Each number is 128 + 32 x the weight over its row's rms, rounded and kept within 0 to 255. Layers, rows and columns count from 0. The size above them is the row's rms in percent of the matrix's.

# layer 3 MLP down (transposed), 3072x768, rms 0.0339, rows 1259-1269, columns 672-767
size [ 99 100 103 103 103  99 102 106 103  99  99]
[[125 103 147  45 144  54 198  91  81 105 104  97 134 129 128 115 120 167 129 123 110  95 181 101 139 215 133 123 141 167 125 138  84 113 141 158 114 128 171  94 135 109 161 150  75 165 113 153 116 150 187 110 110 171 169  99 151 146 140 134 100 174  89 101 170  95 174  90  82 186 143 121 128 141 123 231 134 127 143 143  81 121 179 219 148 133 131 143 126 128 131  71 143  94 134 146]
 [146 138 141 159 133 161  84 108 111 105 117 166 159 140 136  84  89 155 130 127 157  84  94  53 111 143  82  58 145 158 169 176 154 100 125 103 113 187 117  78 115 129  89 153 163 170 104 105 113  98 175 117 187 131 166  82 162 134 114 137 129 121 140 141 162  99 120  89 117 114 116 164  92  99 111 109 150 143  83 170 172 110  49 114 102 114 121 127  99  83 120 119 111 175 124 169]
 [113 126 137  76 129 168 149  78 109 114 115 112 139 159  76 142 119 113  78 112 129  99 137 119  92 161 118 114 169 121  80 154 111  92 107 155 115 101 190 151 139 121 136  95  86 130 143 152 135 182 115 124  95 174  52 168 162 139  96 162 111 134 109  89 113 166 141 151 155 207 110 139 154  76 141 157 104 121 167 145 106 100 133 131 199 161 115 107  95 197 131  56 105 125 115 151]
 [106 155 124 121 152 133  75 152  69 197 151 151 138 165 206  41  95 102  89 109 153 128 148 129 140 126 154 151 154 147 162 142 134  65 138 116 119  87 107 141  89 119 154  80 149 117 130 144 126  90 112 130  67 132 198 127 110  67  42 152 169  84 160 123 139 126 166  92 144 166  94 126 118 181 120 107 138 110 118 111  74 141 182 140  89 181 100 218 104  83 142 120 155 165 200 128]
 [135 142 135 161 162 141  90 202 132 113 130 125  73 144  99 198  61 150 144 106 144  67 122 128 152 133 141 148 119 189 149 165  96 132  82 138  70  85 165  95 104 153 153  78 175  95 172 104 126 125 169 143 142 140 123  35 138 126 186 132 117 120  78 127 153  86 112 119 146 101 135 146 142 116 145 105 147 129 122 155  81 130 115 109 115 129 157 126  98 167 128 138 147 141 112 116]
 [154  73  75 158 147  93 123  64 112 130 205 108  94  89 129  87 113  96 141 150  89 160 156 170 122 134 163 147 120 151 139 132 124 170 135 114 210  93 114 143 167  66 133 153 185 144 143 116 118 151 135 118 169 111  95 141  83 126 175 117 117 114 121 136 156 150 165 140 162 157 164  99 155 198 113 143 158 184 131 143 183 114 111  94 135 138 160 140 143 160 154 136 112 131 124 130]
 [177  97 114 155 159 103  94 202  84  82 122  98 117 122  76 100  77 170 152 180  91 179 133 148  81 142 139  78 141 107 109 124 109 191 174 121 160 147 130 117  87 160  82 153 138  59 114 153 121 136 116 170 154  59 155 149 120 128 161 104 140  55 108 149 109 149 144 121  85  92  72 109 142  80 136 177  79 127 149 128  76 172 112 136 123 156 175  64 126 148 124 119 109 147  82  69]
 [ 60 111 124  91 135 142 110 110 141 144 156 155 105 206 104 147 167  73 155 125 144 132  87 164 155 123 143 158 120 164 150 212 148 146 115 132 115 100 143  69 120  74  78 123 114  91 132 183 134 164 125 115 156 118 104 112 142  76  82  99 193 126 124 125 107  35 115  84 101 122 138 123 115 132 121 134 106 130 107  93 194 140 114 153  47 137 121  82 154  83  94 158 130 175 102 107]
 [ 92 111  94 186 121 136 128 102 151 122 161 109  88 116 103 105 179 133  86 183 116 187 125 168 205  99 164 156 149 199 141 124 171 125 124 165 105  72 157 121 130 106 139  68 109 103  69  95 175  81 183  59 104  89 121 110  97  93  91 109 106 139 140 132 144 128 150 111 122 161 166 109 148  74 193 129 155  79 139  95  76 116 121 125 154 126 183 107 151 143  97 145 119 131 165 130]
 [179 104 134 139 127 119 102 103 180 163 136 109 167 158 140  54 136  94 118 121  90 160 113 121 120 121 130 156 106 123  82 150 137 167 173 112  66 125 161  66 165  99 141 135 108 162 124 117 105 151 118 125  99 161 131 157  55  90  74 115 136 153  86 103 147  47 114 233 151 180 140 138 209  79 120 134 143 110  90 109 141  50 138 113  96 141 143 163 151 158  60 139 132 148 151 186]
 [119 150 111 166 160  97  83 113 109 132 105 145 160  91  74  56 146 187 120 127 116 127 143 123 111  91 129 121 153 150 126 111 137 163 127 165 197 143 162 118 117 179 134 116 114 153 139 117 231 162 117 143  89 158 103 198 118 127 109 143 124  88 155 159 117 113 136 121 170 110 121  78 161 153  88 154 141 137 101 151 112 166 134 135 127 109 143 103 125 193 134 116 189 136 120  61]]
# layer 3 MLP gate, 3072x768, rms 0.0398, rows 1260-1270, columns 672-767
size [100 100  98 101  99  99 100 110  96 100  94]
[[ 88 129  86 179 142  66 171 120 126 154 191 105 142 136 101 144 112 179 136 131 117 138 104 187  59 144  61 143 116 140  87 151 157 124 125 135 105 102 133  91 179 122 136 183 134 163 109 116 126  85 127 131  88 173  94 114 112 166 129 134 140 104 142 135 108 145  91 186 110 207 108  78 132 160 126  90 120  90 137 105 110 101 146 107 114  63 142 103 147 112 131 110 166  96  98 150]
 [153 147 180 184 183 150 138 143 124 163 113 106 132 128 122 153 122 108  83 134 180 129 130 131 128 129 107 108 148 202 139 152  81  98 101 121  85 116 141 129 107 134 100 121 131 151 135 126 116 145 118 182 115 145 188 118 105 120 160 107 100 126 188 134 148 107 117 125 135 167  97  92 142  96 116 140 113  94 133 134 138 148 114 115 116 115 109 165 121  92 146 124 136 129 104  87]
 [119 142 160 152 153 129 143 181  77 167 106 165 169 114 117 162 103 185  90 159 104 139 163  84 128 113 101  83 169 141 176 134  45 164 121 166 154  75 127  80 170 124 140  80 140 169  94 169 130 106 136 119 151 134 111  99 178 116 156 151  71 156  81 119  66 167 177 126 121 121 147 105 142 148  93 159  97  83 164  83 129 191  58  88  66  98 139 152 114 133 124 131 193 124 125 141]
 [144 134 146 156 108  63 108 135 151 157 183 133 117  98  92 162 139 128 107 112 116 140 165 110  97 134  99 127 120 119  78 123 166 197 161 134 140 127 186 104 133 101 146 113 159 126 162 152 159 154  98 111  93 105 192 156 150 116 170 154  87  78 113 115 141 163 164 107 154  76 213 122 165 126 113 107 107 154 105  86 114  72 122 122 161 149 112  86  70 128  78 182 161 149  73 127]
 [126 106  88  93 132 150 139 175 131 136 179 152 176 129 111  89  78 181 147 145 124 101  45 137  91 161 157 149 179  91 194 116 106 110 138 181  56 140  89 119 135 146 123 101 124 127  64  94 166  80 129 159 111 125 114 161 122  99 109 168 176 118 135 130 101  93 113 101 102 124 113 179 113 134 124 111 116 109 129 140 120 146 156  99 107 137  81 166 129 122  35  73 121  89  94 165]
 [208 140  72  97  95 113  88 102 120 104 118 163 113 114 116 100 184 171 144 137 105 198 137 154 128 134 162 144 107 123 120 162 118 182 126 132 193 152 139 141 117 164 101 128 125  98 119 121 100 148 134 146 140  87  97 163 103 111 145  82 173  96 127 145 131  76 102 118 115 177 117 133 144 164 153 105 111 119 147 198 166 106 144 133 120 136  98 161  90 108 110 134 111 147  75 103]
 [180 129 121 158 111  50 161 175  91 104  88 181 161 182 110  89 126 131 117 147 143 112 109 126 146 110 136 149 128 155 118 109 116 147 162 170 107 104 129 171 123  87 113 107 134  95 115 176 156 184 208 144 113 109 114 115  96 193 118 149 148 159  87  86 132 149 164 142 152 128 126 119  70 129 144 131 168 126 139 148  76  78  88 139 140 155 120  68 142 103 178 166 118  84  99  95]
 [ 80 134  73 168 187  90 173 148 169 115 129 135  75 149 122 107 150 156 152 177 194 149  95 103 136 127 150 160 142 161 149 134 132 137  97 135 152  95 164 144 116 114 136 119 110 138 136 111 172 122 167 114 107  66 106 111  92 121 139 139 152 119  98 229 130 145 106 119  90 155 143 116  83 130 120 145 130 131 151 102 130 129  96 189 134  91 166 118 142 141  61 109  70 116 125 139]
 [119 102  98 127 114  83 168 107 111 142 157  93 140 157 165 108 193 114 191 155 143 104 157 153  60 139 115 171  92 149 139 128  75 164 105 163 138 121 170 106 137 119 127 148 125 146 120  90 126  93  84 169 137  83 133  95 141 166  90 183 176  85 114 177  57 160 152 116 162  83 193  97  90 109 121 109 161 123  63 124 159 148 150  86 146 152 193 158 181 117 108 137 187 128 118 193]
 [122 143 136 194  54 102 110 105 128  94 111 112  89 102 108 113 132  99 146 151 193 154 133 143 133 147 125 165 119 150 154 135 131  63 118 150 110 121 139 153  92 170 146 144 104 133 100  66  72 155 133  98  88 141 112  56 158 109  64 137 121 188 122 164 140  75 150 160 113 187  71 106 132  53 149 135 161 174 183  68 122 143 144  95 112 196  71 198 168 154 111 122 112  97 105 153]
 [121  93 139 135 119 133 128 134 125 151 155 188 139  76 171 146 137 117  90 103 107 140 119  95  78 129 113 124 153 128 132  77  93 161 133 101 130 107 143 139  83 134 140  72 124 123  77 149 104 131 172  99 166 155 135 123  80 132 156 207 119 102  67  80 102 152 112 164  90 153 157  73 128 134  86  84 165 134 119 117 118 107 124 118 148  74  99  74 130  51 115 135 135 119 139 123]]
# layer 3 MLP up, 3072x768, rms 0.0396, rows 1260-1270, columns 672-767
size [104 102 102 103  99 101 104 105  96 102  99]
[[112 114  76 127  86  91 137 144 136 144 153  85 122 162 107 121 100  91 173 151 106 147 112 163 122 125 102  99 129 145  97 164 119 138 110 137 127 148  60 126 138 146 121 158 179 155 108 166 124  81 193 114 137 177 129 132 145 149 172 183 142 116 132 148 180  90  95 157 114 137  87 103 122 107 139 121 148 113 114 123 146 139 113 148 149  83  79 118 166  72 100 165 131 164 108  84]
 [148 153 119 181 155  98  59 136 135 176 154 153 101 108  89 161  91 163 124 111 165 119 153 149 118 126 190  71 139 137 128 150 162 127 108 138 152 148  80 112 123 185  87 131  99 153 164 144  86 140 114 100 147 120 163 102 116 150 156  63 175  82 125 104 104 118 161 134  97 168 139 102 122 183 137 135  95  55  62 150 172 163  68 114 112 144 158 107  86 135 123 178  99 140 140 121]
 [103  89 122 109 170 132  66 109 103 180 133 104 162 168 191  81 118 190 118 145 107  81 181 153  53 134 143 128 160 147 139 116 126 118 104 162  80 121 120 124 136 149 131 119 106 128  98 170  80  78  50 132 111 204 203 119 127  92 154 157 121  97 117 102 124 149 138 187 177 158 125 166  63 170  56  95 157 163 138 117 116 123 125 122  59 152 135 140 129 106  97 198 143 110 161 122]
 [183 145 144 144 172  85 110 134 102 128 121 225 104 141 184 162 117 135 127 100 169  82 124  56  69 174 168 110 100 101  97 123 102 111 163 108 118  93 124 106 114 167 189 149  77 121 116 101  87 128 158 136 145 141 136 137 102 123 157 156 149  84 141 133 114 116 123 142 165 120 113 105 111  74 128 100 155 126 176 167 122 146 147 149 114  40 171 126 108 134  98 114 125  92 126 143]
 [ 73 143 111 108 108 158  78  84  78 119  88  96  57 103 112 134 114 144 115 151 155 110  99 120 185 150  95 120 115 126  96 178 135 144 128 115 139  55  98  73 180  97 139 208 158  97 166 142 135 153 103 123 121 157 160 133 155 107 191 150 111 128 137  61 148 111 141 102 155 124 155  88 120 176 125 168  87 195 126 127 154 173 148 100 135 149 180 148 100 133 175 113 153 139 115  96]
 [154 138 140 129  75 107  70 150  81  96 141 154 162 102  66  64 168  95 180  92 151 170 130  94  48 112 166 115 107 150  91 180 126 190 173 121 160 167  98 181 152 141 102  98 125  58  81 135 110  75 128 123 155 110 104 113 120 130 105 109  81  58 125 123 172 121 142 163 141 131 138 123 127 181 171 123  51 203 163 161 144 134 108 111 187 163  97 132 130 120 169 104 107 195 104 130]
 [ 71 117 136 117 124 167 111  99  74 112 158  96  98  98 173 173 157 132 135 126 120 147 114 118 124 155 166 152 121 187 154 135 132 104 114  96 153 128 123 117 169  98  84  81 119 110 161 133 114 135  90  72 133  82 119 126 188  61 155  71 162  81 126 110  95 107 111  71 140 119  81 137 119 113 117 106 106 164  86  88 147 197 139  98 138 111 151 160  67 137 127 111 194 166 137 108]
 [200 158 188 149 142  98 158 114 145 129 147 128  99  95 160 124 151 111 148 190 137 104 142 141 123 101 152 123 141 169 171 136 172 112 188 100 113 142 149  76 154  84 106 115  84 102  93 155 198 124 146  81 122 126 108 118 140 136  97 134 152 140 157 143 103 121 157 132 109 151 104 197 128 108 166 145 129 143 145 142 156 128 118  71 166 105 117 120 103 143 110  90 132 120 170 147]
 [102  95  90 150 187 110 104 154 149 102 166 127 131 157 153 122 128 184 188 122 128 105 164 144  87 150 150 149 142 172 143 137 152  98 146  88 140 123 133  42  96  88 128 158 165 159  71 113 181 100 122 123  96 157 175  94 159 137 103 164 154 110 140 160 147 120  79 139  98 175 148 140 147 102 146 156 133 114 101 152 112 105 142 151  62 136 124 136 148 131  94 154 121  98 146 150]
 [145 118 157 126 127 151 142  99 107  56 155 103 132 152 104  92 159 180 119 151 117 118 212 203 153 102 139 149 127 130 131 102 111 118  87 147 140 129 162 137 134 216 138 152 112  97 172 132  45 148 141 170 129  95  83 143 163  93 126 144 126 174  84 107  92  25  89 128 155 165 208 131 120 127  95 120 124 155 142 144 122 170 169 130 111  94 158 153  87 188  93 114  98 121 194 170]
 [134 143 137 199 106 152 137 122 144 195  55 130  75 153  76 151 136 109 175 184 207 218 189 100 151 128 147 153 116 135 125 133 128 118 128 184  70 126 141  86 179 173 128 110 150 126 115 141 144  86 129 124 165 142 117 127 105 119 160 113 160 136  92 127 142 145 112 105 161 177 131 139 136 108 149 171 110 115 129 171 155 109 115 159 131 169 119 132 209 192 140 109 160 119  83 129]]